config = dict(
    num_key_value_heads=6,
    hidden_act='squared_relu',
    bias='none',
    extras=['some layers without positions', 'some layers without attention', 'local attention windows', 'shifted keys', 'gated attention', 'exclusive self-attention', 'value embeddings', 'hashed n-gram embeddings', 'an embedding shortcut', 'learned residual scales', 'skips across layers', 'capped logits'],
    init_std_qkv=0.0361,
    init_std_o=0.00707,
    optimizer='laprop',
    weight_decay=0.15,
    batch_tokens=[32768, 65536, 131072],
    doc_mask=True,
)
Each number is 500 + 40 x the weight over its row's rms, rounded and kept within 0 to 999. Layers, rows and columns count from 0. Numbers have three digits each. The size before them is the row's rms in percent of the matrix's.

# q: layer 7 attention query, 192x192, rms 0.092, rows 155-191, columns 0-95
# k: layer 7 attention key, 192x192, rms 0.0916, rows 155-191, columns 0-95
# v: layer 7 attention value, 192x192, rms 0.119, rows 128-159, columns 0-95
# o: layer 7 attention output (transposed), 192x192, rms 0.0958, rows 128-159, columns 0-95
q155 107:487547449506580517562575428534566468484565541523499489537527477471461507562483512518460452491493530541472508470529468584475480470564557492545526491493570529529491524489481535470491542507467462523487469488524504536507521549534516451512558468470505523500505530417440577586428477469548463476
k155 095:561459526416459461456585489541511496518530466498490506442392467489532534596446467478447433513525487418503512470517462541568481503548552453417562490518531446535558470477486565470520471524519464502446488464526488556534584510442497485506458506484513527503535519550551452549514422488530467481
q156 110:510503482508503488493520453517533483528502497517519504519500443430534471524432552490497461575541427493483468532548471579538552476501481452471515447469486479519469465517461496412533510550488524532542514486510563516513482534491490505435441563462526491492500536545433485456450481593541505496
k156 113:450477572418591521559522495546440554486440487405480523570497430517488466560447492466469452516520466492483487463501542482568533536475532417459498454565478496478484521522485568456534516502513523520484436537500512499446561493400556478467476491544509591547477467526494482530411454579568493461
q157 102:513492559473416573508488563485496491515469580545519550434504535460489528550496528456461506522533509504473445526487543553498564578441502477475481441492458421435473494479536505574497510457512500500475522481506399453474451523478472573489429507539502505465569448546466551455476589572487504546
k157 086:424539529532495597538465514474483467526419507526523512562562515467476459430521507495579535483471496544477487570520500480493484469444502503533484491541440584518396501627448470531461516481517547559503515542509476482472505472490523513543574461528448522497464520399502566417486534498468506521
q158 095:497505491498546527484496490521542540515467504506467532410509499384481543480544544560416439531469464488469475548519500517514587486514488432517523483439438456478504480459626492447537483410476527517455540506538550483483542476482502515460524476498498470493531493531545556462516577451435520455
k158 104:436544439530540552520596579494530507489534604444523497483547592519433533491467512479445478544455506478500444487576529575536474524514469449436458482500481503483527523533527484500414523521451440527538459501527464553516492479580530416507549445462518479559502521557490505450452493475537500493
q159 099:444496500493473454547490421437471498488460500488528492473583450534512503455477510465506557523486501576523528574520570499519442508510490493554498509476477509591484501531508440449470538548453436492596540500457521489432505462493521528460514566462476508443508529409594488494461466558521549586
k159 107:475436490500477569522486564476489452413503526475540450574562527546510467386496492516545511521481485574468495449535508417457429528533492492550465418487570520507543514443501469496482471474507496505486455552474516484519501444562477433497563439520488574482423489530424542476526472459532508499
v128 097:515485506532519445433496533509493519491473449410513471534491505454535488505523526496513417537491490492531498484498544404500504433535525556478523516396498537483532491528462482461571460466467549495488520498537521500438492516493497524482443514504544529531478544499589494453556490470510454472
o128 097:484465486542437540510565549452540535490463508449524474466487477493444508549576499522404527428577463479473512537447440499479426420472522578547455494464526446498464478484524485492524530506558452516429463586523552505520537515539460441510528450510561506460497490499499530434476469462482497463
v129 100:475574490502494508469596480504521435483520537547470556486410459491554536617470548492485519469572530531459507507528501479450510523517489574465512538475475510489484495473406457497471485541516480521536518511470513475546455499521480487592449582481478443479476545469537532497499500477561508530
o129 107:484518461491505496543586506421486457472568500488503498504467504548626565450518568449480467488539411539543416439580469546503495538508540483494506505533525458486577524481435448512513573462495486557545477497487528506458519497448487472504415516515503482532520467531525446535591537492528513477
v130 091:545520496524533538494562510497501494457416457465508523499494567468468510464528542463440530450422487548569431499407602478462487577561485506513465487450428530482495482474494446486527470483477471492520475517482434515490499519485465482547526480480545523441490485446573499444513549492416448525
o130 093:489495424426566448433565464596506501490497462452516493617494452488556445558590576521496531472391501549457494467508502497587490486510474477545524470461460508512552539519512507512465494535417407507545537441497472477485516443547497443468550461496586530483526487516505541515485522532521491410
v131 093:494479494483533505476528504497487523507571492421545515502491541491509517471592532489409495466465519526583462495485595545505483567535478491520473523459431498483529495473515471586534446456481514393466495541449502503430528480544450479569513472507492492457543531514548486521545522478492505505
o131 100:515521437539502535487577551481479469466531465452530552572495558464449475458596531556522399534450490495441510446548480537524471446449454510545515440528494498451481466456458501522448546451454472514522526506515502445561548511489490431555591473488532442552568464485540489486500472507510517492
v132 096:536429506476491461410409575493502464515491475525508523443483490493501494507402495527546416534529513502509559524505538445536507547478508498450444556535494481495478502528466501526493510433448536457420558506557499442503542483471506490451499526521494463538558458518548479464507496496437540466
o132 100:488444507512556605514460532481494530487474489458498495473492481507464480539461536541520560558462470510509510455556571467466521466458435566508461465501497488472482499510564499459509518480552556494445509555584461452545485525512442489491471457512504482563494489489466469507536546416410511537
v133 099:544435477516482559494565502509495459488472470504509490546520517585520482466537473438496472581486579505489545517515504459528401530489504482509500482467499545510593493455529468490533556498445480544497575555464523511488549527486485519550573456470466562475523430467574526458544562477467522471
o133 102:520537443494530578497521492487480492501485469479495556500487536518503431426523491465531552458433480460500514572547438462415498485451551471491454480504479535527499544575469417465524557486513491494474420566529553467472486525520400501519497447478498497494487481458513471484575544457441542448
v134 099:483498504505503581534419453503500509522445458467532475522477558536518462519496474460420508488494493492523408536533559473493537533492511487536489520388466512462423495496435461486505518557447476480539510568538544553454496473550500468508538546500544498507488540507589559454501567534555464518
o134 110:495553492569487569582514548499501519501433484448506519554514495563458492502507465449475487518539479513407541480522461490508449476471496476563404423515455479513493546467446508473465544479489423510562496530565525577464507537566487498557581453506608523448440435457521597487405463441526492556
v135 088:474497528435533450498467514506494550509537490586482514516473414503458490537569454485464523471497511533514518507537458575559500509492523553536451491506468444533536527523497512563450536527468435510478471472496517504486539491541478506524544484521557466507538507601429539524440435506563488485
o135 098:561492545500468514462510433511453502399482543433525529480510507554509479485443468465573495527482538480508419555543516481583569503567512469466483505483505533517496418421449507557468503447490566482479482375526430555513525526488524558557491486472469502544481552539438441526549516543513483544
v136 097:503409510497515560600428473492515499474616477489505487544515486490510484485546442472449506503490479423519494494485480487545441446472491470488438509453449465473513502625515480548500508507443514463490592507516496472468578514588482431535575515500546435539498518495514482523535519539481589526
o136 103:494455502499533512508549482477463415430452473525496492509535521495486442531429525466553526523492505459524492409526469547533473457495585474486447533477525631475490438518443563482456525526480557472474481518436486557568489535555550484473531496504507472472427542484471537483548520511515555511
v137 115:531504516449501454454453573477489550517496536463496542435476523436540534496484526509439491366508463479566481481467581507452515501563521477451514487558545517433497501496468470567460451476553528460406496445537479449475503461483576519526435513519520550542472546554584484509549444492484480496
o137 125:538514502511519508488469546518481520527477507425489486483439514463501538489535522538435420547482450459491460386483502532539501510541465527450475521470471431470472479508598533533452507483529446567420499497500483458508489491509467527488502481482548493456504467518535528412469512496531536510
v138 092:560489507509513499422472556525524486467559402493472537503459492461498544547537504516506456498511538566480605522493561416499462470484443489472498526538457499500496484518500504506524475495519509375465547474449458475505561508459498500474473599554527472528546481512479477556571463498489527465
o138 102:509433466518524503491456505448519470450488452508495507521447469476560453484556492544467558504446563559443507434513504457501540476557514541528476518486502501516484441499491411516531548574507537502475523546512476520516457533447480447495441522543519499513560464567505483545543516545506566415
v139 113:494513489479497515450589589506453515461469471487495508496417509459573481468468510507554534499491460394535564463431470519506458511497501555473556494568528504544531502502417592538495471505518455570503548499476506475540525453448429475506514521502503505450492440583549506440495499499481401446
o139 119:493498504521509471522554582532504483516515453517493467543496468479485528526532492541506547493481446438435523460469526522492495543487515486506530532488527539553599529556436547468446500542480513534429612509472495524502512471517469522473463525490513497499481467503523469499490501485472497477
v140 094:438545480487514500564596407511490518465529421491489486598577434535525515471533531413460567534520482474493433495494468556459614506539456526502478497483476480505516493546462502440531509479548431487508537536482529532469536484505460482585496483465501518462544578508515493556493525496549427576
o140 095:504504526509530494512487461546469496558454554528506515489555508464540553450541447444488469514593473586441471513445439538555510516512397415526530512541605574435551502529468474484421479545508439508568513479422468481477489529539531477517520506478489526531491533497467492496469460436542497532
v141 099:505479506507521538472480507511494512524522499517440535515550519428618523516448536539507503536505551507541586461487466400532460458443451494428546495484520533529535487529500542481556456427547501452494502490504520473469602522469520533523537517497485556505453488522574446512538439487497530455
o141 115:472530525510549479546526580425510514497455526510470453472476425462548434553500505509447473460472493509507495505541476485439553529543509557476526524444457520533380447577561512525514497440499533448475409545428505548479469491551460463469439488551502486566465471491510468420504477509451569390
v142 104:544599483542486428510495512517497513524488422507558473548497575568420479476513467519546451561507522517526586526493477529464494501507552560569567474379518508526555498470538502452472470457431516534496492518465481483538464539487475469435529439472471507543511483430420512482469477507558555431
o142 102:490486468513412472436494411499511477521474502502520497470523468567554527544488509552571530501539532514513561602485528513482446446444510501510445522464502502438518493494430514478509545546549482563440586481441563520522511443483485494528590501482476452480486505466466504549570541493475520438
v143 088:512434516520496491429466513478509471517523474537473488457503497493518497459465556510519541492486460438514546503401517519496510508429584484517504493606535516523475509493403546566500524430548491507493507487571459518477570496482528543471451473468508567438525471503441432474443545531505544479
o143 106:487485501550485482564519544566512546537532483503506476471460532477469484445438484457480498528516499498497521493506477495517517498439548519531454527521413512468481592490559565485572554460516531481415486510541445540506522397438399556467451452520516587426572499505473478482473590461392416515
v144 092:518489484486501579619562510500494476513458477515534516436517601562445527446579528513499611514477489504533457516531498508423433539470469467545429502548482586442516494515554496547468495527521479508486469521468504489512454518506508541435498492460507445484474427406457467474547474497508631550
o144 096:514511465531490442570461513552487532420536484502520572541525490507493536546494476547505501492547479574565439535566510469455465505536422477494458516560467541441515556519544429546479529433473537522512488479446526423491498410442517469507494553500490474487569499495487470544493454487471515522
v145 093:491547466506536504509532499469475494446475570510538519451512571461508506497608484513423489504447602472551502511529533489499509519496566491443503489483516487453493474510539544490517456484529444485460467527528518474502477461563493460494572376454478519499519459454582489522533457456459494479
o145 107:486561461485541564452565517539478507475503523494508436434541455483480438481507536512532508487532586467580491488504500562507502495493466465452549510566599416400557389509505473563500480463417463542551427499479481450564497474515556442440609443514473531553487505492502479475529483499475484469
v146 113:470585487529513576512515430491482470519447430542521474611486575566493511540446485486483518571505442491502480520466495462532550531494484522465465434462469505447492497471498487410516493537483486403516554517475547563476513539551517518545532535482528507566521549472458503499490531540515513467
o146 109:472523518528494474476540522538489401486479494508508524512495490524455451480488534484427399517522466571525482526470478443518376430424478502537518442491472630506478482568452557572499513500529482465527451524563526517521538453453467537560504462495521547513502566487434525492522437444487439525
v147 115:456470510487512595554455440488497535488573475511498479545457513514516507539489465479440532540448558500515572508466452490532475462477479511497539473516476484523502499487567565556481545458512453429534484551522523553452563512578509511559584510460466539517496494555493458564480502501547578496
o147 108:480490512495518541514531544510444458498501516521517510518549555465484471493471473460506435465518526479471575488503423535478518524459521446505510509548456557516411496518462541588520594505521497582616451527563526550501453443535460534498481532487454528462452499489495492536533405486500445455
v148 087:579384515521517446440400518491527486472531496474472473533534491516483499498530500504492368517488545541405483511416536456489501484505433499480519519497564571534493500498478500487512525491478518448495528496502451484457562490456499586515456464543517491498535499493478557554532492507488493497
o148 101:517424491505568542429485489512514528457457470473416545505521459537531524475524502471578559496480509444445525560480440475475573520457511524498493499512608476553514519545476453512455551542506474493423496536486503519460526604598456509512410501457523500527469450485497440539537501487486545400
v149 094:432462518493468529483456497500515504625441544538494509500530475453521498492419501509541538505548517514435524501524469521478549505452469410506500493620543468537469515455544508468526547563564530539430468450476570516554454503466589488439455438489535514458520432542465501538507556511503426471
o149 106:514497508510412531526438509515500552602484439533566501500505523531535561439517471504512567555454484510500475457584529452461498523402505459462495483528512446485528490525523459442569399547526590472510517482537538504503483517435488569477448492462432504452557476479544450498500538492543522532
v150 096:499550487428501540541530480525476522516494488483591498481494463511467496519538484474474531524434471568522447501568502548499489543542487514532526500411450491520512509476551474430455421535431510503514412488410514474503537529521448468473511474482503555478497503526508535449471587507486463566
o150 108:543518529566503418491440441493469547509510617554487533557556523525500466549554462487515474528511531458520450488524482498530440564557492503494512439464470594472427470448465463506505449568491454507520495484532443493492450512573540431516488490458512525469462486496488552485485491483486533527
v151 093:509526512484501534470461567495501522448488476485474479493436476488495491451481454538588475528543467513581644464538515445482470435553550519583501530546527486523572506629416494571458535543506477539519472481493509502480466476498454398430460577528472434537500557542568499461467432527544417442
o151 109:476513571525409482516455484501477584476534475492422440505499499514461564466508502548482419520551474517409561498474533495495511549562525494504503514480447496567519519463546545437468531469460490512480528481481427559482528494535499456533535521539515531462461484513502547494461444555529473439
v152 104:551461480535496525562546483509524499490526423427527475534519549556478500473528472528464465433481475592511466490446539502451496514526471464550440522490518518475572509583512493500477518512449480462510545512460513506450531542525532441543521589456496484498505462475576489498527482529529571431
o152 099:502531442451517521493461542466448471474544411476442521506482511478531531491492522519464408446513504540439540453471474425451521530536479465621439510472496550468518595547530528535490493523458484476470440514474510483566454548486493465472510506482453493479478468471527541474517470485500509484
v153 091:524530499509499514480486541499509514458421388507510459564552533505492468421422458576552504550511464429560586484503473450445500447483546486533508493484536537456500498587481562462495501525550471482525569486505530487494495495486509491420487538514498484552508545494464492449477490530436497388
o153 109:461545457547515562451511491546519488521456442493507502463531431492433525489448449595519553539545499474538485480526595491442543504493512499539459479500503550524479513524521571466403431499538526534443518476403484548524494487538562475466563563535582460524474496476464494496477424451490498448
v154 074:524454498489487529515506524466532447482540510511463484498428478528490506433479518511464510462503526527548557520501558599485448577450513515503501568557517425445538507485437480565431489525523435518417512577537452466532441478545549403485453494454459476438476517508506486487460477488550512546
o154 097:478481515569478521522521504439497416527538511440530452479443596529522523555479519478512488455462467528436533484506472506480530549565484452512493537483473488468538544439474458457578516474553514576532513532548457565512452513442520523498487471510521468472494447508521494466488557499446482464
v155 103:563529503541490445451470530510496527528500539487474507552468546481515532508374440578519431478531575431498534519513506499482535428449517446513562500466531462456467495499446530523500450449526489457479518476540481478509471446447470426501485489535503460594494481463509491540517477512457486371
o155 104:450563492459501542496517479457508497496568429481461408474377446508462561533493481547522526573520506519524540500426583484534557481445478543515495533481526514566577437539551550512527444544470538525484552497465585480532526556516550493494542507495475486557457401527486544453485515432516517481
v156 111:452492491536513466435508507517500470497510483526519494532514542562472523547560427484558518551440539489522538505519502473537444499448543559499531495478466497533477502489528500473493460402471524548522486527421470473583543533510433479495537407464480466517508474415445493510460516494510541556
o156 105:499482504508467405502493516496500475533501536475534529471538474507535426536482441459499495503517547519503536484551491532535479522460613520451457539542486544547477537457477519455524551475491537536455573501515499522533510497546506406453530481460469544546588534483399479521544577518457529508
v157 088:563572496462495538414542565488492523470543591427576505410431526487518527519505496584475466464525488452538561503581554498457513466493530486495523502408524495469470519510442512533502425512523505454500509499472497464519452484476514429409504537544506484553529504522519520457486510500475406425
o157 098:552493432557463545470525510452613473458531459509461506471497504548495541491556559604425500531470477436544510436482548524508483539507478457451534482441485418451500520452513491464458459502468533482451488571538550512579536521466534524554523471540442461532532447543523573510532540492541477470
v158 095:472454490500488490513536480499521462490549562504486514496561438540481478492602535523476493505517536514474450504514475592525502468500479489493503499504542506458460508499521411499503565539472456504495558521556490517498431483567508507474472418507493460414477536439403521495481590469550412567
o158 101:558520467460547495454521480469529429481493612486551474504489547503513489399544435433538516510491487535544470548556499517549472506486526420517466541547477408519548527487470425543541515504505482551533500470439495528473509455467447485519424464493534421495522512555488496512552565560506446553
v159 096:507563504464518460431528543475481511491514517492520524499434505484519501483498437540544464442508495372545553459532513536540472455468532491488507469523595541447566501567450470468473496559516459526488524454526552434510474488517532413466517493514511445536482479511570538437545540512465479411
o159 109:539528473527478495498510504494513491508365471464503507475450515539511578444464474508490509592486519428540480377474547463505511513534468488468474574467513459528592497556495520500522483498536537491465518533475524488504457572469492499505460448535558509518440453520520543438538572511404465495
q160 084:448600516479482522500456483489514473592499488501462591537510509482551458458499450482537501521484453491469546478531492515568478511467425487479539458535534578478525465542485471520529483562490495521496504472482506515522463540412543584503555511508389581520482549541482523507552542527563473549
k160 077:442451597508471552471525530495429544506565506561521472484429499489540499546466507492490471525491472489495523510456527498519459434508472437528479512544491512533501507494508482595601540535530532426548450486460555482518498521533497551513535447484465571488459497524490490492468464488484464495
q161 090:545514469482513631479513570497477416561469573474479502501423563518434550440461542428503603503453506513478482509458498467523462516490433535521474508525551456479468489463526512477462419523492526459505537493543479530445572608548526559534501519522518461437581421460514478433495473481450577541
k161 080:494500505505484376589527526516461642519542453524606556479491442509448480536543498551498480542461461535503527485462420493523520482543479473559448513479507529520501508485559531579509535452440465549500492496464549468461504500491452471429493544511580457488436531511526495504448466479448418489
q162 107:373461549500485525454422447543490507496533461487556581506527538533516491526490528471495450540522513461471529545575469497517488496455514475448505481474511533515518476569488512513529520532540496509580479529459542503494428461456510544491511440436456504493494540520511513484526552550541450486
k162 086:393537623471420585503499400400399516498505467582569482551456557508502483499512518508483526508560469459442534522465499467528480472481465484430457525486524505509515464490490471550531525547528512421592492494413523480543432481476552547526522473491434539565541511492456530440589511591494521512
q163 102:567600458554500515454470497493521453575459561534423518519455533479504545479437461492467478509468516519514540419453536545493530436478476540458515468535516517468485524476483555495517521441521461540434508499504466492546495608447486574503474564539441566486494447482456499526520497445532513549
k163 070:559461459537453338544503520539490590478624490460568484507533471513470536451511450547505443536442480547516446481483506466430570516547523470512524505496544516548532529528523516506516496409406470516436542535501528525530471508528402481463467479524600489569522548529551508504452488432536420456
q164 107:338454562491497486493465463512507481506470475479557587444551467551489546568523562536515493522528489490478514555526485459519455517508527481517491473423515479531483477540476491503516481523500523511564505524463512521483461455498558524444501453431498461542519566500504516420510499573515466535
k164 064:489474545442376528397479515440362616520468500559498513470484540495571539472472522519498555555532514492517539523418476496471445528519507542490502535450447505495480493503503542543519517503526453491482476519491534460538524506461506530478531452460562500511523448454514487527516542441494410465
q165 129:554570428574490508480505534551560428535451524512454476498442599490469552518474508438461434496484548525536484453479543530447559457456523523442495512531512509412479545527483556520493525462515461550463538521496440504563432538511435581498427527547452600528484437474472509495509520454522507504
k165 100:494473393530543438569510585556559532509533498512506487501483453481518545425498473505477446497480492538546489438534470541503575471545541444534539456531528540505541594445532493471518493437408468513461494489535521575516467491542342454478447465533596535512443518524512488472455485470522482522
q166 116:406400540442537506513481493462442578479547525474525563504563465492534460471524472561547539562528472525516534530541432504563444516529467520512523491487491487574532448469537434498531463571503568480541517480515545481414545529457549502472520472435521413486533547494557495521526469535513494448
k166 089:474470537476432561453520428427465533521457538511497541548576517520473428528509540527544527514502537514498487588414513457499420528461490550540457547458481419509461409579431480478491517526551483512473471596475492444466509495470642530491490500492481484471552441432520537488535514506518510491
q167 108:497478465536517498558503489550570444536510504465454550509608465554449555521538588481520499492478549520466486509478500482466453525423561471523558453426533516577454486572485494449484530489404494533523507535502483526491527579473547502448501509487535473549478580477503467403452519514559513526
k167 108:498479376522573493543540481573554529533546540444498475501471473511521550465488397519515455490436498566504546443508472550530519460562543533476529453480571530459535581509560501496531534450466432509407521523520476531560506529485406449469483490544556526494476462545502494521438472440549444521
q168 121:476524546439476512468439506427426592505548424522551544483481470504543461467505450531485504531506484521530530531528445487563540468577501494479544483534461506526538440453568477493492481519533495481531447493545529435425495471460491513508547516474467466468522477542535586545506470516530482449
k168 105:482509620458427539397429501406431505499479472518514516521511490489499443526515539525511534511525495477539485557436518466481394523485457474522435577533476437481495415558481488503472510536582557500543474535449521434457501484495609527526542531443460450494546470485484496474523519529467548476
q169 080:484413489486435507535444523525449451611539482511539578561548575487559440414510581522522598519472477498465477532502450451471479538517511502495459444444487512537458491491496435497512516542480555518539534501495562491445524447493553465467467471495456460443569558521512459494491547570538531547
k169 073:478507412546501537467551474537462530503470493492482446515522512519469465505502536508560505548483548542496484466470577468503488570451511554531470564478439438465480558540417542475553560521524491494471516517494445507548528504542564470435529507522529500463541464456403472420467474512478498522
q170 111:538510524523478500479502533453467509416567545477432555460492488525527510498459490455424494495537474497496481455519441545517476483525534484466551410475516477490587484437471509510518503478448505528554460473620498441445522526490530517492485549546520476449537540546525558539468463501544532449
k170 093:492500513485451538479549519505496483577535481520486526495525486468441491609416523431431466467548495499442426495427530497503465483473423427483469531549527437492434490517489570501454512508557523500492456565596517536506585535473632532543483441586464507528549525481482538533458543494501533496
q171 102:485449465583515501537460466582533483511512526434481476514483492507451555525549545444518466468516498493476477465504573482520540524478499550487488446457522478489490541585430422466470545504451541544457515499461463560542495549548543451435488541500477492548477531490481468489423498471531555537
k171 121:440427456498617497553524417577530469588543514472563497543469525500477549456519494446488496501488479538460499409534497506472544523530491462507506467532564538424497605520520464476512472528478449489495541471495529557557496506557440501463550510534488517473474531554495473476421529500535539543
q172 100:465532457490511521503439515502450554496485545496563417534536499517531493516530440577537468503539529525549550594490478534547518519582495450541543514498553522489489505468515473419492474521423519545558548470482482497478424553547495491424514475417567426467491472516501533518467432474558485511
k172 100:553443469478516557470521439509450483539440510448477450491464517504471508525501536504526512487455513479454568503457539475463492466529503481446498475486520505462437538528504482510526490497501490521513457478550503564545482531550527599492558477500486624568426485500420492475472477475479525519
q173 117:498453458440545504544476471520562471522495484421525484524543475596478479531485502517490424491498463540443474453471490496473492489503558462558520506454506535491502533459496452499507542558482505551433477483545500533518506520551547468461543516586552506532490558513521522550421490476530439577
k173 104:466471443479525491507538433553615467468494478449497462486453458489494490538436446481467488511458467530428491495527478568503475484572484474468534425508541484537566493471558545492503533546443499500411490470539515548455529539544523524542524479564563552575469487564530523580480522475528531439
q174 098:598546467527541503516399557496518552464493507448553444505484489551506551496547498578584498541468532505490587488509541505477492479445504540547455501467513577546405526524530577594420520446552491490488491458519416421521547402484497484490466551490513495556476450453462529486461519537503486551
k174 103:569526483528344381423475547498478510514401548521554555526512586456500567499485479554494505452450459498491514561484508518533453452524507476460533503514501503573479454496511501400531488531464516480522529471486523466488538482479455509560543461519473529528540458503489571502483513508483493504
q175 085:516430529479530447543533424488552508511562550569394458525508459575489533495519410435570506448502489488465465489487538527497522483555485494548469447478536504530428484543458537417495544502505444466450553523546535534449443519541486565522421568492477414502454514540450493560507561583486498480
k175 093:447551467516499489468499527449439520498556514511512476480490440592531564494552531516515516496497463414531522509500486492565492464523500542526517533514523465492564490476471440526471500542503486492470493550447604528498469558530531561472457542527531455485418523531468461593449459530456450601
q176 087:498551524475499617444520461495524438516467505446508523568506516544491439502473522502485488543459524469442485482468531473545474527497488461591421510472523429547465507495518487509509519532509531455480475529491519586547565472569531444594554510483496502508498491485483451490483481509480548510
k176 103:487418506462530413493494483479533492482583489546507514540539448477488505503529489434467543455470439520532460461577517583508465485548460520484533494525570522458512504492546486515458522472431512466464475435504551525488429496573461382515494473488547513482494586502516514452463484567486577442
q177 096:514583472483497489504436389490520539524471549465539523530493482579481524478520441485531478439480534467438483549536463478505492524476505478542468523501528469542483496422509545544614449515465514532504512503551520536507539506492463504482564556518542489543550474487539515580492516476464487527
k177 103:480491511456524548435454498446475552497545522484551448456485514523542506490487537553447486462454482473525437499472560474563442554451461474506448530509534479513539557485510529512543537524519518486486469550466492598481503488456561496483523414533508537493499485526551525512418491481445396545
q178 091:512461490450511489514544474577516514545511513528506480467455470538477509503480538499494493479510438455470490513521405550547546480578483495556570475438541468541478513478485482441525447544502495505473523577459502555555503530500500458534519443530608489512501507552480517446448537488493398446
k178 120:506448496483511474520452484470520563436556509465438491475485475493565467545537447539533450511502513488565525485501499556506462515585548447523550503463580540503497494500517498552463474530501507506462450486525536431458522451451492539501520547454616543507472531581487475529556458500515435490
q179 094:515472500494488507486489505515483542497488502516488525459444466500516508466586500460512457472523511505536511613477521528489531499559527507533533514522512467394496511503559414517595432520455471516515484491484490441537496448458502509495582530445532539506522508438509472464460478522524439488
k179 108:458456469472512511491488568485492580532463546460561526463530496505543488474521543530511533490580401514510630519531526535523484474498500500543487501491486422469480564520464498467498544497508508533523421554488444397465466457483482472408477474487554525453575462493472458417507473533438517520
q180 096:505521523534466559545483477482503434497467451501506512495560526474485498460470553491452442501496481513535540458566506450540558499486423470513439447589502512542506528451515442523471519526447536531585512492511512568485475482477518514523463430449419548511487543544436474455487503502479538484
k180 105:497549483456478593477478515550412520560490445465499530429469524484565530503490604451457518494500456464529502472487560495487474459475513555503506421533508555489581525500494545509549518497513483477518506512510527502574514589540485513442435496495542492471562526489546443469502477486464561464
q181 097:503566496508452408502492456500496482491479493471515491469542392443477526441528484490452499481428520547529538487535442500496498481509539537456580609466525473498486511560452484492435496471482469476461483507491497487522507502592489549527484496475506542538497519516418489506497458426549567464
k181 102:478511542508582456484491480516557561461530438580470530510512373480510503507488483530557426523492491536512563536470452508487484549518501534496557492494502561564506519481542492509498526494501439466564502490550529423478520493471450543465481474517488508458455428474563463521474419503484499447
q182 094:426528462486469458482454512456432522519485474517472461544575547513484538462506445559521540470506581512576479485471421484524475451518474523484486549509582583476498495524493513481482482571524514471481499499499452527536521505502525537571516446517494488482535524461516468470539509495473500494
k182 096:571498475528462514489523473498550484539509492509501457486512446524525448485509467483582506511486502505516567543539526425435503437491403521492535535436524477497523480525515482468439428514588574461486478466471555512522554524490502535501490444449556483472545496453541520500592501449494556495
q183 100:457427530500503529539572529512517576477521513478374500504443512497479516447580536465458427506560434541484447450492524531452532536510552458528486353545449499524516541457497425525507530547493498540489515474540539474469430470528532530472517445545438474500490476517506595442494539483466488506
k183 106:486415446566483505555607605486485559420467525451452457505497478507557427577542480531465467529521485525471398492537425556531451487539509527514496447527492462468518483485514473528441539510531489462544503562524526452455478508539503539430464542502550419486534480507557556503489473479553482550
q184 085:521518503473479416507499518500521480528552493564560553423466457562501517511445472485498532466498423476513483499502456506460491468568444523481521477535472533523530553440495487500424471497517526488442446529470533534583528517509560508555487544559525547520464507512450549528466533427411500569
k184 104:535507482396507476548509595521445530544518499461547508454523516572485501465460481458455560520537458482422536484503459516488525512496537504510451518551435455522491536437444546539514500565569556504480479539521435542505505413464497493560514552516477508534466511514571559556488545469468431511
q185 091:508498509483483551537470462471506476482483515511467461436526464544474489463468426423426446490503500429464446545465498480514535555480562507547521539428507426434426489556454531464509455527546420490463541561537504501466523446492541465511559552488501497530491509597510483462442519498606454461
k185 095:463495554489512486502519523433526528512511486516469555493494497473525520450438533535501532466504481492483507489476476466438486463560425466540579415592491492460451538526511524524493560525530552489506542524487575524444530480490409474466451552545536493520506458532460421552512479538462464460
q186 084:515441507492481561557574457520505448543538439415554518511492497468483553512507546543482508507490463465443477506516501465488444510453509507522528517505486536547529478547566457561539515424528497529509509507450524518560546458483523451488552470421455490487467540471504513494487498531555481490
k186 091:493485508472498511507523547508535523471511478454506514466447426489567508484481435497485497582497457520545481447476422542560540480511524561428550504551503553613577477466545524509509482487512510465499480470452506449526543532434418474496503503467565515461489500500520506499544469575512464440
q187 098:537497510511450539429488608525477486491460491511511596505423555450558534514568526528421509461487457436497540509437502577528515491491487491427511508486465418479437482460498457518502514520574513536526489507447600426478465415551469486470507481479486529475547502462526480430530500556461482531
k187 107:470550511542493568460535477465540491494394525461439466485496494478510470491552573546552499523531494467503470556459492549491501561472509540500472493463429482475474514479446461576527497515515474531507526470555474476475539486525537481444541513513524461508540453465494472428533585469447492493
q188 088:472505513470555535492476497455511523538475498477422503505495546415542404498466471505420523481525502458481476478497541473506513493466489465504457548553490477476476538500532527559521501556579462401473542521499489574477468467506544465592504551558524476451494469558498420556540478546450497453
k188 103:595488514506516539519512475494555469436526511513436449523528554522501487506456605442511514447539407487435451541560516473440513542483531487501505517495469567476525469483438564484501517493538435514445487486563506513513489495513534510512493570473446533543506498447510508512470537509525490524
q189 104:454450508499487460452520469493476544498465481460553460551519546524492444454526486499553515574518558501474493523578604502567474593529465492512430512491471475480486537435568511550482471523464496502495575539533542488490475503535496495423473438503500444428507503504502524457589541504474466525
k189 101:511486511508511541566500471490459501540541461527472621487551553499477480490541520508514519530441560442466548478538536456543492461505434502537443473465481464555425505521453490479428494445438553505531499527493499509549451477546508498474484467468478569504514531509436496468483585566481502523
q190 099:485464488508502483559528554478515517509465437507471496547497444494476544478525470476498506518459552574503506466467403488516510486460485424490587427456510483485491445538525549485454495426503530521461555516544506500413570533472526489554487542551506470505468487454512464509503418474555554435
k190 111:480582440484516415518456465517524506474491484507491530547499455485442496540503426535564483487425530571564498484517413489457450477511576539407539541469435489521556487517472558474486486422534456479475484520488507445441558543420501437501469578485537468514466578497477429476540456563478553502
q191 095:531453503499443605451504521468451428536520516475495567511458548490566463458511553488455521476467497470506526438568481498562544472454447533529453489479497504537447505477468474468502504536557484553473570523487504559482487482493563491494453490497495498445581492544494507494563523497445460503
k191 102:534529542457569619454554501501473431462452471520440483484489509519456476520469537466466542473501555410455501441474537469499559495470440490498490456491523480476440525521482450483476542468494511459541525538490485529480474507482552496546437522505491509496508560527456474414522583533449508538